Part of a small language model's weights: learned positions, 618M tokens.
Each number is 128 + 32 x the weight over the matrix's rms, rounded and kept within 0 to 255. Layers, rows and columns count from 0. Numbers have three digits each.

# up: layer 2 MLP up, 1536x256, rms 0.0558, rows 377-476, columns 0-63
# down: layer 2 MLP down (transposed), 1536x256, rms 0.0138, rows 377-476, columns 0-63
up377:106133145105107065137173129176104068110137143124160119104198109172103175141124088164100116122119105111103092172138124118134134129083105121161170081128134149140124161120155058156124082108203147
down377:099123143174095127131115160132163118135104107190060120109080126085134179156069135120147187107128163106110031127194137092105120149103102121091130088113143159110133112168140091068139137079140094
up378:080121123148122117102147150179170076128158169080135124143138115172064104094148111129149085168160125084094109117168131157093096117138127114100211153142081096162112153140127146132172161068182152
down378:164115096107088114146098098087166109158123080119123202161117149120138102177120167127161118146148123146111084116102091143146124141155138118058145136147098112112121104145081135137167109182143108
up379:110070094203108089131104161161057148116131168135126171142124121108148180114150130105143088114137092125155182125117138156075066084138111166116117115093086144161081134100098126112153130105103163
down379:151154132110158155108139117106162153213106134106129094144101176084124071131109125143164163122098118116129148126092117089145173103105114153102088110132165123131185124107152161100127142180113120
up380:160123061155140178141103153167122120122104084093131211158114145111172089067128191190094185128163134097094150105107155126089095188120114126097127135126087124111113134114079081142173143186165126
down380:172132127126119121195108227163214165138157179106158053128119101148154118167161135139166082117115135136087152132124193109150176140087115145088097135172170208096119105107113120104159154039106112
up381:109139145131139144090061107163146089092147109148041152150105142166181156170095146115071155064115140120127129166072144144201112118104133118084136128130084121132145133078102137080106104151162176
down381:120051123125098160118114104134135143125148150172177179099116099072136096161144164148204075165130096124128112088161076066098131088174199137139083117132145140101109124124124158171118093116180168
up382:167121107079191151100180140201101143117124204069140164099159103135142083126152149176183087127168151141104174126148087118130190069110108084131116170092128132122102144127121105130133134136152133
down382:109147138127125141122100141095112141133083186080122141149140101084175159125122127102152141099098132109086145096171133094143094183176158131112125137153143118173157116110131059171091120108114141
up383:105127098128108126138097131144151139117107188137105200130108153064182130083089084170180100109146118132135089147140149131154161188200154094082161136113066179141149139180126147133153095082140121
down383:157162127143103083109163147118162124196085138150123165112147121119085106153145148194113128116109103125103095140104132163127173163144145122116185105107109118084057159125173091141064132141087141
up384:097091122136115102120116161130205120151108122115148142115161152172090093123199162092042085115070145129156115125171112138087178144152105144171075118087108062117195111118119109155125164119123139
down384:147111122167084124120165090104132133154137135098118083157114144097116108163112122142149120149169157132084112174115065132141056136110144186095175115162154179122072141112140135139156119110126085
up385:133196116125115179097106162148125154178056138131161108129083142132132133183122111075169150142093161123172142127138098096109053111165153140185164168153097115144159104092154136120146102096184051
down385:105106152095143115136070101108128106074125157111122173162126158103127115110142064082109111150135126087172127092102152125088099130156145150149167150108107099076115111156083174041172130119114178
up386:163114147157168138165105167145123125162133135105082104101123155111102145100107086161117200167138108128112065142108120116190096111149160097135127086174158079188109160171133108162168103110147131
down386:122103127131083198083097144110141119125132068178166147132115103111146146156087176127160133117131122161089139140121167149105118166082129149137098160119087194117098143122162113127103157141136160
up387:120145140093113097106129125076125142119143094145119130160123091131146107136139108150156150189117139113116096092186137125146104099165106146083159093166098082150124150125077174148082103155125121
down387:147098148171138151098115152192172113153124196087181103157143104166110128132152156130072154114134081122179128115101166109079120153167126076120082153140177101110093119105111120143162163172065154
up388:109108146135175080139128201066132143142149164153107136130090166192140077171167120148111113079155143096080100207124138086152123175105114106106110147104135089118077111182148153082158134157121121
down388:184171143093119109094107152151140084115142131122177115107126137143121091118081124114168079130164070107172125208124162148078133062145116155128119122156140074102137099103050166139152184122195099
up389:130160144150110114101154108107089166184128142158132105148163128137151152122113174135130091090132103142145142161101105125173180138052145092120179169154165137159096128101152076161097093085147088
down389:089101112087189130165100129186187167101139187139150177081154104134142111126182113095147154159181100073110122067104173073104064125126155126086106132147108163129091139101108123061138138114117155
up390:167102093088140126146143116139070157113164131132157139085089115074148117113104146104091124144107101105143143116106142099071141147129144134133137124148110180118132124149117099171147146100171255
down390:134177156108140098140125106159162143096118132139082132166121120093112087123100085176142122080110128135145139107124083172143136148134115104122123150121116117201159143093130141057157067077177172
up391:148186129139151143107108142135125139076079098093119149080137155135135117088124093126157153145136032057135177154124160060135067115149200142109136103105174180117198111165135151148148112104137141
down391:069109129100112145091133145210117116139129146121102193173140146179149107097129177078079115169113119177180089119162187085172073135092163117106151182127164140115111138178092175149122125147136127
up392:125178104101101079176131055132131094151124148163138106084114161083063112149136111159172175079161132149097167231180113149139134171133071115100117041162164075117143166152126155148115166148080097
down392:135138143109150158127116130120113142138125147076104128146137077111163030141106107079107156193057105139187115203187090060121153140098107086073153150148073066102140136132125081142116131106168093
up393:164163119178131199144085151152110094122099146111158143110130091122087185149155128125144140150175130079150120115099097096078148136123108127151128086111167125207118126180147130091136157107117139
down393:125115143124082111128199134172041124212136150107100151168070172226162140121133146108077097112161114190141105125192138121114118151100149094148101123117097099117164162106136134114136141141147156
up394:143143138116213118154118182179120136160155059176177130087094185123124105139158127142133129125116124109135082148152157108078130062145125173154082143119168127161102111132099204128167185106108128
down394:146143114145129108153177173114123054137079164150145108175125120157091110145102137163095146161040129182111117157143140120093081117096108139135126095159090199094145134159114128159173115088108097
up395:075103080128072169144113113181098070122114113116122082136137106086103088102143166180160144139113136051160128136104150099113104065134165122125112123188097109128136154136127083141096125144160094
down395:123160156159146120106126170144147149123143145150117196101096081169136155159124108120159114160111160155162160154115115117150082124112164166165109125088153076113082143162113131057122084139165089
up396:185150103172077158129135124136121119075187161108121068133064139147129148137195140161139169118090136114140130085113133110152098114115119098100187096045161094122180129166161154086147166095093105
down396:066151169130118140096114140098113119138110126101114167201117087143161170120100110124112134116182139135163084126126138093093167139121096135105082105157076141170190159152114118102136158111121157
up397:150144128102202149117125078111058102102167108167110155083115153154070113079091166151158136107105167193097112130171120172139205122168124113106115138128117116133089116157175076132153167175084159
down397:155175196116135068122107119175142098107088149192076159126145097160142102097119062087142055147094099014157125099114134129135161047105151112106119142165123214130076191140118114149156132136108109
up398:141079141142077185060163158131064175110087119210131052171125196088148074150093105101143155077085116101222112072132134070082085127122137160164147126146112132061191135174114178153187223204114184
down398:064076127097136177081095092082125082102079152116130115102141109166130117155158138155178221129129086064114139226116166118122114090192197080003162110069145166127144132170112081050149112112123137
up399:101138118120128171130143110134130129158141181125120119107119185091150201127172185178144156124087123120117165145107161079129155179112135133101140069171146118108123147130069156123127092157115098
down399:111125130085142100127132159162086186167145115091087109122130095150072119141142141091099134164129149103107102166151086147101077150120059071131110125086113129105137087145160099119063101103172108
up400:176077144155087132138161149153121153153142052163125135126108162134158155132140148136104181064075092161075089143196139193141114142119129057119063067097134155119176129160158082133144087129145084
down400:152097097089116105121118101167099116129131101130132133133075128101152162169139149147115114108181191118134144114085128105116138095120103077133162172106128122106117154156114119142144139144181129
up401:121187191191144127101105167126129169127179105098086119126139103117054151076164133159120138098136120138153083153179141106147145143206109144104129169124084083162138125114169172078148168120089093
down401:170088095082148130150080118159203120114106055069182142097115118175133171173112077142137108097078186109132148162099135130109111113109159102140156122106096197165127175091140128159133098197137208
up402:137137158181108083153057057074106131117131114206102164129125184137124094132138135128128104136214116185195148153168132119161168138094119185100070123093115081100122140150113143146100195119119134
down402:154173140133127063144129154160105142135174102117102150100140108139111115160143130147150174147008183127035058140161135077124119101143214088122127141144141200126122135136143072174125110131088087
up403:123138112087093140136084121105160120105106117153106092168120186076113132150116121129145138137087111111128114107087118141125125127080154112147131084131113114103119127095161095103120142157084107
down403:160104144182107098154178124171085105165110122163081101104157092107151122125133157137097147144125110114147125102172124131134136150114161174124134158090158124085159105162165103165162128128148089
up404:152087090083179061115133079101123174132196082126139101098116198127078159190116109107142147111164134098065204088105040129100175163171170149144152079049126093099109116170086083074157111138149081
down404:039194156142119192106125144167142050190061098145136156204155140134131104114110109191049141152141133155129154138137120069114181154112125152109160097096158163147155089115102086089131083112116169
up405:110143137138121129151169142142073054193076111164118176150155169067148173107103047139132088085124113133092079187148151060126087142138175149146149067172119124123151087106149149146101120065133106
down405:156156124151137120140105155142143079131072171106090142238086177079081155108173124187132112091102123086159089136117113085128075190157195125128137163127090153082130097117144159152128124096125114
up406:122088098070111194076145180197083106110145070176162158176155148114219107107153134146163081084116131150117119089180099113124112109141211095095148154188107103124163189127104121137080134115135161
down406:093163136060120161142113162139053112108111159114086092117114068088045155064142093193203159100146157083173095094115149092104121124155071125162058081139108082105118096103104165198133141123165090
up407:095153150106105101214109129066091112080117134133213153104073126060093110092122126117178157105104160081149121210150169092146109090205086153171131117147117117117148116122154158183090120109120065
down407:079088093076171043145091112150134130164150131129206107071072150112125138164139085184119100165116143047209141176089056107125133143116116055166128113061169068155143095146148127144122138099108078
up408:102093099139092188093144113130098168110122203146142128121129180130119122127070159144195088089144137112123073152182120180130098087086132149140118157170112122090127142110176144114145131078139132
down408:091113106056102137125119111158151128150164081133052111149132111112164144153181092115160124120136080121185085111104137170118170146123086129144129142136142165102147180134165181149148108100173161
up409:127106101140138191170118099176133108170157114128144157093155115115115140054074161104123139125130088098132061139089122146151109156098135194110136132116074145125102148090109087095079180118109149
down409:111158134078127113113167141137100145126107137127121125150142133163128084092143116106084076098089194045169135098098122069132187098135113059169105155135127174186153124113090085173138129125162150
up410:115178140148104120132161101138109092169151132157124128161189132202135165080122198189100093147120122109133177130098084132127142108151108159162097199142087139100106203159092105139131198123079148
down410:092104127114162140136123127173140192129047137112102145128098107095157069110114074125123127103141119126159144122141133159087116136106135149141132102139082130107135104151177126126160112096139133
up411:135106056103061170125185124137153184172197125140144082078129175089083107112155173134112127175194072152242182116120132122102177151150140122125141123093153057104133135121123156133123144118174147
down411:130118173117124111116133087148136119133139107131109152182158082144103089215115153149154092120103087086087080086121094168137126170120128164113136155153132184146128117110157109073076105135117128
up412:131101141162136147168160064130175181107111191126119154143121140075099097153164126160117120187116063104143149096139160125136099121174173093152108099183095103135200175120127120141148120163073122
down412:174082105073138128115093130135114110117151060149161060152107095104158103115113068166200116137150201108117121114080090103113162125150127107093165144088134152078142155126183154129152098124108138
up413:108103123131122137091110155092127145113123143118134118145150052134172194166106179142130125133110150126117161174105147149179149156115164117083173139108113148061092127151137123146127084164113115
down413:077175129160126125128112139056086114169093068125116171124150171140084106158139175065113150136122107115126140097143131077061085091139080095148092150105131076139125109097128128153134164076160090
up414:121187145087096116108165114116159189148138166117086099114085125098161115137102150147162125112130123119127174090186237153104063146117183068115162127136098158155111116136098124126108134117171117
down414:119102133131134151126136124142172126130148122150146056079122075123195109154115108130095136138119147145099145135101093113160175129171084102097161191057074117141179096061158174172089121097125136
up415:141102091138121165158116094078136072104118128081094081105126164135141103146104113113154160042103161150109101155170096168086135113061131146131090115165102164138108113154162111148125079137125158
down415:061112135127124177091144101094086125095155069176107118133135115177134158167143097130089106121185140121119135163195136136204128133119123132129182182146126145155121187100129139078127135148190131
up416:119120181087142080131119182070201098131182175113125173199078115204096078141143169123109158174095131139150123086138103117094051102170144093142120096090099108160133068133115126129141142109123095
down416:112099152133116166124102079116098084098132143163134125083102154092069175134055086120129119125161105165163174148084167123129122160135131140128109199180121174100098143168122085121116150122115096
up417:123155250050117112099160192176129133170125105186124126123086149074147203088176076133141143117184097114200118066127142128176105119172119076140071150083034161190090099119159175207199096179080113
down417:157119178101096120126164120159125079111125105145120146081143128114107208096085146136097165178167132164131153138163116072161039138145110120174117170153052119104087056109175140117134159113155181
up418:151154137119142101113124096153187134109122134145139073093130129146127101131153147076148163088095119143094152092081165140100132135225154097146039108121128120160117142127131124155125095169111147
down418:167159139133045168099171131144153143098081186097097165147130130081102173135136127123144076116178132092121122110126157151155139105139102148151143112089143126137148072136125130137170153155113086
up419:096112091157074145055176134187105147136138107192126139134103145081097124111107127110086120112174129122132122070093093170079154100154146143130059095138131135189168141125173124115121157125145156
down419:085084159156146122124151113149126098088146213137111112148078114093163144154148128110184146170078079125162138098147172142099166139103149091155158173171122123083145139176181158132126108187121139
up420:176141175078109117168153157158168102077138199144101172141172105117150069115160088159076108060138102160130086124088107150105135215155168143148141125126086173097121156166165181132158106107136118
down420:115138090120138168168159142124132112177064089135146109151155111148150149106076163132138115088147140135148132131138155109146110075143091125064130158105159082126142107096130145114156123083112131
up421:116158073139155151132150130170112101120163143160088141115151123117158129100114143130098117144093031100141099123113131107130127096124085122175122108098131153126131117105142135119162118119122173
down421:099131105121165145134149076107105088154101123133110124121137099130118141150140176174120150085152156146122113095122167105121102083121123129066120166155105091134117148132115103093152160108138132
up422:132162191151131160178183167167089081141086130112171160108147078136183132091105119103103106116152083126150141132110100110086129179133158103170120165200127118115141130136098128105160192115146088
down422:111115118129139152092051133099156166144154139129140126131090175089141185175124156089183128137130144141148129127175139114111129104146137103062150121061129106117109146132151173120136087169094134
up423:129123165101107102144098141132110102134128171172112102142086114130064150104107126151100089096118131130123227103120177159127165162170104116128140110107116103046128161156147110173195084119117141
down423:142102105150128154128179069140117170126145146083087122106149164164133125163095091082133136144178157124113136123136110082098145086112150140146105131107133093242161146121170133083104120082183108
up424:135081132126089084165159095194118111128135099170090185076091164122139138124093112085143101153084112087151138095124090137150131082127146095105161114154118106162100111154115123122155132072123145
down424:107119100127143161156161141091072164090167147056100107146158114166105078103131146158146168176138147137136143174113116155112129107143127172132128091109157126117137124142072170147107166137122093
up425:115154153092147051175094106094170094116099095134107154130117135127130149167134134159096118137139125145126202096105152115128138157159122130178150087153132103141138089129101140124103168159083188
down425:117113133118108156116084158092148130076118059122120109150121127126181141151094158080081076150149094100158159062159129164091181090142116092128126178107143154131142103080163187135145136143105113
up426:148140156083134161162087085136132134159112107224149102161140113114114114112158162147154070033058130100142173110121196127108138096149074129148119110158129077132163094107180109080078091162166159
down426:094109034142071083091129149069135094094100157093126150142122138134209066125124170096143173112161126112131157184197168100077150104161058107129157203131075166155128134078138083128179142105098107
up427:150169062112140148183124142096140144111205137178131149089125166142170118194137190128123129126133111167096100125075120188093181118114153114140127157099174157175107158150143105110150119176086146
down427:093164082161164183188091096195155085089171096100190046164171184112124058091140082205146074082113134130090151202127151093151159149126093163132132094126161129099100203109138054176074125147093087
up428:118125115066134180124129093106114164109175099145096147117060153113148107128108184175106115106152063193143132107158069138118151104187142139093153118053051090126145138065157128113092144159127141
down428:104151179174113139136131193094059029155058148183125151178083090142112115161165121170104068078159174116182194064130116172130137090142151132128138061145149156109167207086122162085167039134190152
up429:164134181100098104108122096099182088130096198091112158100110107113152124154116152140210159131079128085131152130158070135147178107191069130128201098142172082155114079157083105158170179168107142
down429:109103116135134125085129115203193140130086120085198143121073151095074094146173113119148166122096124119110101126101066124062190125132101103164077148107134111101049092105115113125176163180082155
up430:160094152176134116078175119090208102130137095183176129087143165096112129085159091114106208112080125094096118063106111082090136189124092148094138144114162099190140055173130112124127176151127150
down430:107161152094168139116172094113160144166102153094132149148170165123104140119078071102119100162129172162105131032127125147132156094147129091151152160180148154059133136118093076091117150128097103
up431:140137125112051132100042118113088102079132128080146194120139146132106090128103102127137095086155102084156124144140082156092148127145165110146112195129141135116099132110114135145122146183125172
down431:123070132088096126176117101082165105211160140153127056199143209086134157072115125115095090142129172128125130092132144096156175141126159135138138122105106095095148156082078166183127158146141103
up432:135200126099151150145181143147124066091118095089127085084168171067140091125074157135182111118111068079108181098116068138100114115176132150189112175085173152148144115157113155117134079187131060
down432:162124157133155115113103176137128110038090130154102122160125099127084094067125176116135141088160112143161184113100075144096119178145097103107095153125118099113135121051054126098164130139080123
up433:081098155188103143125172123133113110144121114142151132125178114129078161162136106111169144152165079096142162133109155112098126140131150105086152150138198209122104108113147155090138136155174095
down433:084169129085138108122158123066166137138113179147151191114122098127209128130121116154109123138160111106159100131073137123129137149111131128051156114141120161182124119122139172080103085111104128
up434:103117190155159137133161139092132110061106153064133138107094091082157065172123195149107142179106102137157152154168122169142156021112149159070154116098175150080115092186183112189158141077115120
down434:160160128189124096110076132169121132123072117097142038121103101136187095145044128114131229097129109122167106086184125155098119078069076179076185137153107091128176074052138112130186189169162148
up435:122119135160065125136177095051111134167095145111071123080152151157161066121082124120224046197129034058116174153117139107096158129185125099177055146113136152079108149125102123226142110056090080
down435:152183178118116239185155147096132029140052151139064129201168157130110177102072105109091186172130173159146190195095043162129121125139129065110186168115153126071073092169084037130157177046138112
up436:152133165127144095136109165161152107166155113132095171133157083128192166140103106145116102074088121101091147084138157145085166129146063136155131157143105147160121166127175116154117105089104163
down436:072150138131147097079164059117137102103140102160087153083158117151136095074104111149118134101171162182063176122175051082084125088114129125146197145110105120209108144157131195091132144093154125
up437:135193184120127138170091103111123088175157167134122115136117128084153128125125157131157129083112101110081049206100091108122174095091162134109111102146094089116090124120135069159066111121120135
down437:089152154065112136126148124130163142131189112054125100137144102111224141116089159055131108085125157151138134118052107243123107124234135095136183126113138137135166124151164064125058105108075135
up438:184139106089076169085097078090154104130111088139081168135154128152148127190128151164111148110121132134108105137180094109162142132177143149143135084105139097160093178130115127136111101182164101
down438:095172136146107122190155120078058105086113166148142088108076104156110089091184125081143123133078095147097122125104135165108119145116181074181148090127110094090095102131102112167113081166189161
up439:120153177124120170157114129153147154163098178098148152092079155140171152126167192081154120144050089120099125104131125104153110129091179134105159170140138086091121144114133121134124067200098208
down439:178115130144089100109101108128101165105064182111159137103166119133142144180100166093097171174190067127145144175042102113088126179160074179150139133161111125094171149166154162110145092048143117
up440:072116143116130155126110129117184175127172128186109132112140128092176091087143145163160128096110099081125153122023124169144165111129109130110121153166150103114150185142143145117135155140131115
down440:188095120166128107059159105129160115157131161151098147090106095110152167073131112140165140144154165060162167115115137152106129100163117119102134062100061187125122122146109129158097094126118157
up441:109073164102196114044082136144143176114154121147125142089167198170132166153116168110053056098111117165131133136087132144159083099088127150117095082174105122170098134132166197128126146142108136
down441:146099126122172116121125084091162151114147143150073154124140130183101104121102146117140064118082129219115112082137135160146066079095140100150134080222074126161149135120166144136145172162108074
up442:101182098113163184125115116103145125100121149094107123127222123143082018151149088129132105139151180145136148141150135114122090166149115123132114160171169139131155127118136108190073171130110105
down442:088102116049149119168098132114159152148176102159091115135115110100056121116137121111102104133149198148145090157184118119143101203135138160118137227159124132198085138084192133090099148136139116
up443:178199089098113126137153116099093153157106141086090139180149192140105059181150129143151130158135184046128119109115066141175137149114107170086126121101169114203197116186122175139164147159157142
down443:179079115157122075109159068117119127151114077118115125041095112196106078173137046125177103157084092168148137079152115154175090140157211128136163116075136136158122105109065101114116124131062162
up444:114109132113179077145145149098156112178131115136122119100086190105129146175167129076108151081065113107090091191126103137137094124193134073130108083130105114125105093120170144109153107137154134
down444:136087090122103040118164107123143161193153096117120157145125150125133173087069095124090112211168131134140138168106102114132183078106085065126133138132129100176127179127087127151159195127114150
up445:155072098117137101168137163132083237127144138129137153121067092133124175159116116115136225137104142074176103060150102078132119130099126118174112125168053094125075104200063108054195163108098222
down445:156039178166098174132073105150150133077082132146169175146099007131154093166088181127145210173101176085096199064117075058119125102144164119089095183133121066240135133147085107056180149211142160
up446:065167143087161178102115128145100125096089104130168100182122177110123064132123178142139133110132097118098110163091158174113156114139135158154104203100126121162174115130114167168127140139146126
down446:179092158164121113158126206182107133117135157159081149140133128168122126121137141080097080113162126165150112117158075163162169074130048165174186102086173138133114159111179145089143181121114152
up447:132186169092131130121129159113110086162143120121159114098157101073106156164117142117068094137134111089117151190116144187130126144101130079119096128178160167126146109098135139178121090120123127
down447:112153090094178120119129099099129127137116126136128164131103135157052090132106086114111131117142149108113147132116096145141157144131106066163125162156176154152153122115119162110116097131146139
up448:158164125145136103157136150104147080118173108202101081128176114074170063112097166141147136146118082091135129150184123159110100086180119139110112104081135126141170117151119131103092131106097144
down448:146161159125112120128141135141185123169146137116046123126139177160099120133169138065113113133196118105209175126083121083137072146132139144097109134079090111095157156103112072107164152097116127
up449:147158113102168107104106187097125210154111105160081103139085180096143102125074106093124072115145133098182189136113162162136137136073068122158144141087124142118181067191139158123114101112163152
down449:109119083137063115174133104146135069088128120072122069116150147113141144156091144155136170125146101183110112118166169112061164156177190084127146080145139172162113123081125123167095087114098145
up450:125109107162050131127111159183151127121093126140110141127172119106150052106140125157149153063136128052210106112133134145136160145112194146178144105139109169158128164108101124127116176134195147
down450:121087158168159157107137128126088143163119114102116137092163202156088188147149111133106108129089162188101135157101111138137111118122133120156153159112142130097070079129156105112126147118130130
up451:165083129126114126125137135184145142133160137169106146166149065149163071165120148147125099135067092126153181095132082149101105127135084115149166121097108130132204127074097142103174137140147101
down451:147190125070098102110084166141180089149085128195124131138112142094125066130150204142068124137188171034175057137054154142187149085116166176087120079106133119117149223128135138108138053126104136
up452:152118137070159145131137150093086177174128130164150123094102172126126104110128114173128063157128100154141142161146166117070146115139113123199141176068171114084129112069124107105149109131095079
down452:112187080138145145168185102118141105146133109083147149139202087147128126147126138108159118113136108110102112077153147156152072154112136094143152115097079154114085144181129071197105084095216162
up453:173143143114088129157086119118116172124135101100121105126119107175124131098139142167134153119130109102094120150041130128144129168103087176094160137142128146128137099092105101197131098130109207
down453:161168060115121133156135086145141136132095109132130078140147165138097136130108122137108125095167092197154100104149168105163122083178076212127139169098137101158140142114116086123118138220137108
up454:132112169079129177132119092118147147140181191145104153171148131117149105136066130101158161130112144100102168136117133189128069081152114118047131085114162080157143080139129094115098169146170093
down454:079071103124120147121151161191138174116153113111090101180172089083107152100169097101124116150152132104208132104169098155171150094116109172088107167129164109080116107127134109128184140131099153
up455:129133216114116120103117089139145131140111091059136110102136099084104147074133116143163110125111102139137126133098062145089117103181061132088126086156169101134153172107134119111143134160116139
down455:112103066119158174119169115149220157136039103070143147094081165047069176094138144117104143123161177177099141143140109132084150108137095127153149118175121198185143041118067056100113119138082098
up456:139148130119120125138163165130130176189114178125141123182127112156132116101090121107125167102187098073137054142137170137082129155106120181148120108127084125081111147153135139126097124109171091
down456:064135104134080138125106072164193123093091124165146146129154110125166139146165113139130147184077132135126167119120088152144106085092097119198113106137150164093090135143097127156162105162137118
up457:134132122112165144141139190161071157112084134088143174103124154092097140108176059152115066096202128125141141127064209100088121126136156171079092113122124129147088111127144096095081124148141116
down457:146134197141133171127131115115105148174110185160117085183148128099127162155066109124124105108097121168175117159163169128173171131171124076124076118173072113110125137105139128163084093126142106
up458:089110154143088114080190132137140147052108154151161104108172081163135095103135124125209161094064145181144093093115092184138155107151180105091079140116169144138125139172190113152169156105183114
down458:115142096100086127100135113134139176087140147196101130092171171094132136089154172108124106140119121094131112072085182116153125132123156137081139139171124106183129146125074142174117164083162078
up459:052081153147120144152176171131101140145102081126162101128145114128125093112161107055140131138147113112083149137093063134173150143077159115197192090129162153139144100091114104093149115113109106
down459:169158109139096110162104144063169089138158103113102110130058120143165157108079217125233133076104102112111086126134134144095133088078124097064026165134122092189111144103192178109116147196119106
up460:152178187134178142114106128189058087108159120166090086128103119137200132122152079112129140134129132055108156068161104181091112142176143143071107111118139226162125079064169110131130120097150125
down460:113142116168101139111121086076067137136100082141148174115152132187144180182082118135134097157109160147133107165090137101161120141114142099176158143132182099130100046200119113129200139140164146
up461:170109213118128169143127134110171129150080099134155134110137205166104093166140084138143153118132156113122097139126114083127119186119191095133203117099129127146107087084115149104102135161130125
down461:102170128153108107139094127146122135110134131122075146105080170163092143083089103108140063177160132121178128124115127106169126062218067085155111134162120119137059183133095087097151168108159181
up462:088155119085135091102116153138138153127155088148134164077170149129185143159108130142089086145133107107134098140098123100118126119119187122111074122186188112137139144100133126154059112160106074
down462:161137072149105159166128122158103098140105166046135107145141114146084114111149123144120185164108114099125114105155138113134148119137094129092233119101149120109132125135104116116181140106141077
up463:201107136163111114113122139136137061097177139128196091160158142059121124208142157182135087130114100117120152136124140067101109139147125132106202077098120111115144129143181119113112160129117102
down463:132092113145166141139106107085114117132198134183117131124081075177140102078104129140153096110103141122148183091150161131136165157055154184124106131140088131184126164118053175122099086133087128
up464:184143167102165135108160159144098128101137142091094131169116152121173122094110151093151117093091168130115191182160118160096111104118116133207067148181150150115184147128154162162112150117078077
down464:042171131119100103129129151152150071175151159117111142159177144076122107131085108123100132133177135137124116135139097101143090087090124150121187171099130145121107102128129162093177099129146052
up465:173122130133101155138135126118131158135118137102144166051154163126146159123091121143123026199102138077180145126156085170078158104193070131136095172163156138117149141105123136158132192112107156
down465:098156172147164193150137137087111125078122116085157137086144056131172091154083104140152151133102092155106103149158127165129149092138094076064130123125130168134069076131053121177168102125115100
up466:135094113134138104097061147113119139139131153180130107129113083103130076157135156142194131166145112139126127142115145111132047114123150104126071146112122069086193109144209125106167133098199113
down466:116162159146095163141115141055162096148175118111150129157075136102123146154172145122124247135171095149125191131168105120120159114134075116128122136141108102096155132172122123118154150075098097
up467:111122163113084120123153153148123109155144088147124195121117131112107100209111133102185155118134108151134122049108190137118170150148148139119104110172128113083145103156104163090101081122162098
down467:130125207086110149116143161101106185116139187137165183131097133131110159151165152150089090097126127190124136159147119091089129086125077158120130167173086145117121111126165154072142164136063106
up468:113165138084153200132094114097186132142132143155148095158087129143144136110118099114070065150080137085143118111074126118082124152119098078165139100122189072108100097089158107148108151105154109
down468:078110184114038126088133162156171139107176087132111141106112115203148119122110231130158120116127097127099162120167115143163115174180116108098139094156163089134132134145134116137075173125078095
up469:146127166144162162124146094168176125128127136151118172093149140143218136123106161148145082156186148101106159078105112092142132132160137084093155110119140118128132107120082184127100162178185177
down469:095104128148154079093140131104101161137105056078155124147156056089109203112149102128183145107101059098115109127124112093172112145176161086113069134088169164141102137141155102140133134132113098
up470:125102096124162115060095160079103133209153105160115106155183115075182140152154138099173064101081112135103175135115113134125094105105143141105114141123124112116109072117130166141128095162140150
down470:059122110142138141138138168171135188141115153022081122121127107156100123151117180079109097168170124084146106139119145047151120112174110113111024103132119154075153140191132143163117121120156114
up471:156137086065075119103167100101168107154130124111180178117170157143132142112146204148132077133134123092082119172139124134107115137097130107170136119132095137131086186134169082133159118141144049
down471:107115136133182154150177091135117091118115095126134089145126122106154151176097121146131167089152138157130114101141143147161114135049122116170158157168149158140130161127173165168172087204050090
up472:134138125143088112115180136110133152107092087126077131134130118084135017094147167125092089106158191136185169137070140112147132097151118183072164122144129185153142169116133122088118123108157130
down472:146155119119093160109145150185083169148172180144163092172101167228112149094111143156156176140137109185155180090127115123131171103126122118144070101106124132177173067106148179078131139078138184
up473:081036147093136099113125123123074092127175114130102052140108104114127138119122110132145119117106141195136184168152189168099134139109124201100205104137173153059154155122150208138127109105123111
down473:062162091177173160131100089134139131124086192080099120117147125141077147177182124137110188131092135115166170124159157108160097105117163150176123180107109149135098134109108076075119096125153141
up474:134116109119018142093134086163160126151093141118079127127080175073110068149134126190133119109087174073186152168113154070118127088148115131091137092123159133126097212114158185094140138175103113
down474:162158160146151174154133189142107136146156125147143108133159152183129118119168077136095101198115146175125154127117100142112125139104115061138095121143158072137091108111112119165082203093166128
up475:126127133166118152100090113117168099109119085165059129138153094177195198137137095109120107139063139117089094048145127163106121157186170122142116146189077133184125189157159172124100144118155152
down475:201142123136054176098063085118138144119085132160154157096121097153140119116112130086121096155130146180065136099132117144114088172129111106181210092122072196090108138166173163081131114106129170
up476:106098155105041141120094111111184181114072160167120107128142130130077102114104094114116097133146151107149065173070079130096145106120146178143179191148129132151124133146141190076123131135169098
down476:150090132168097182097194172134127122157141111097114162160095139124122157137089127102187122166122119104133111095070147140113095123134105139116118164105187163058123123116102104131158081128112133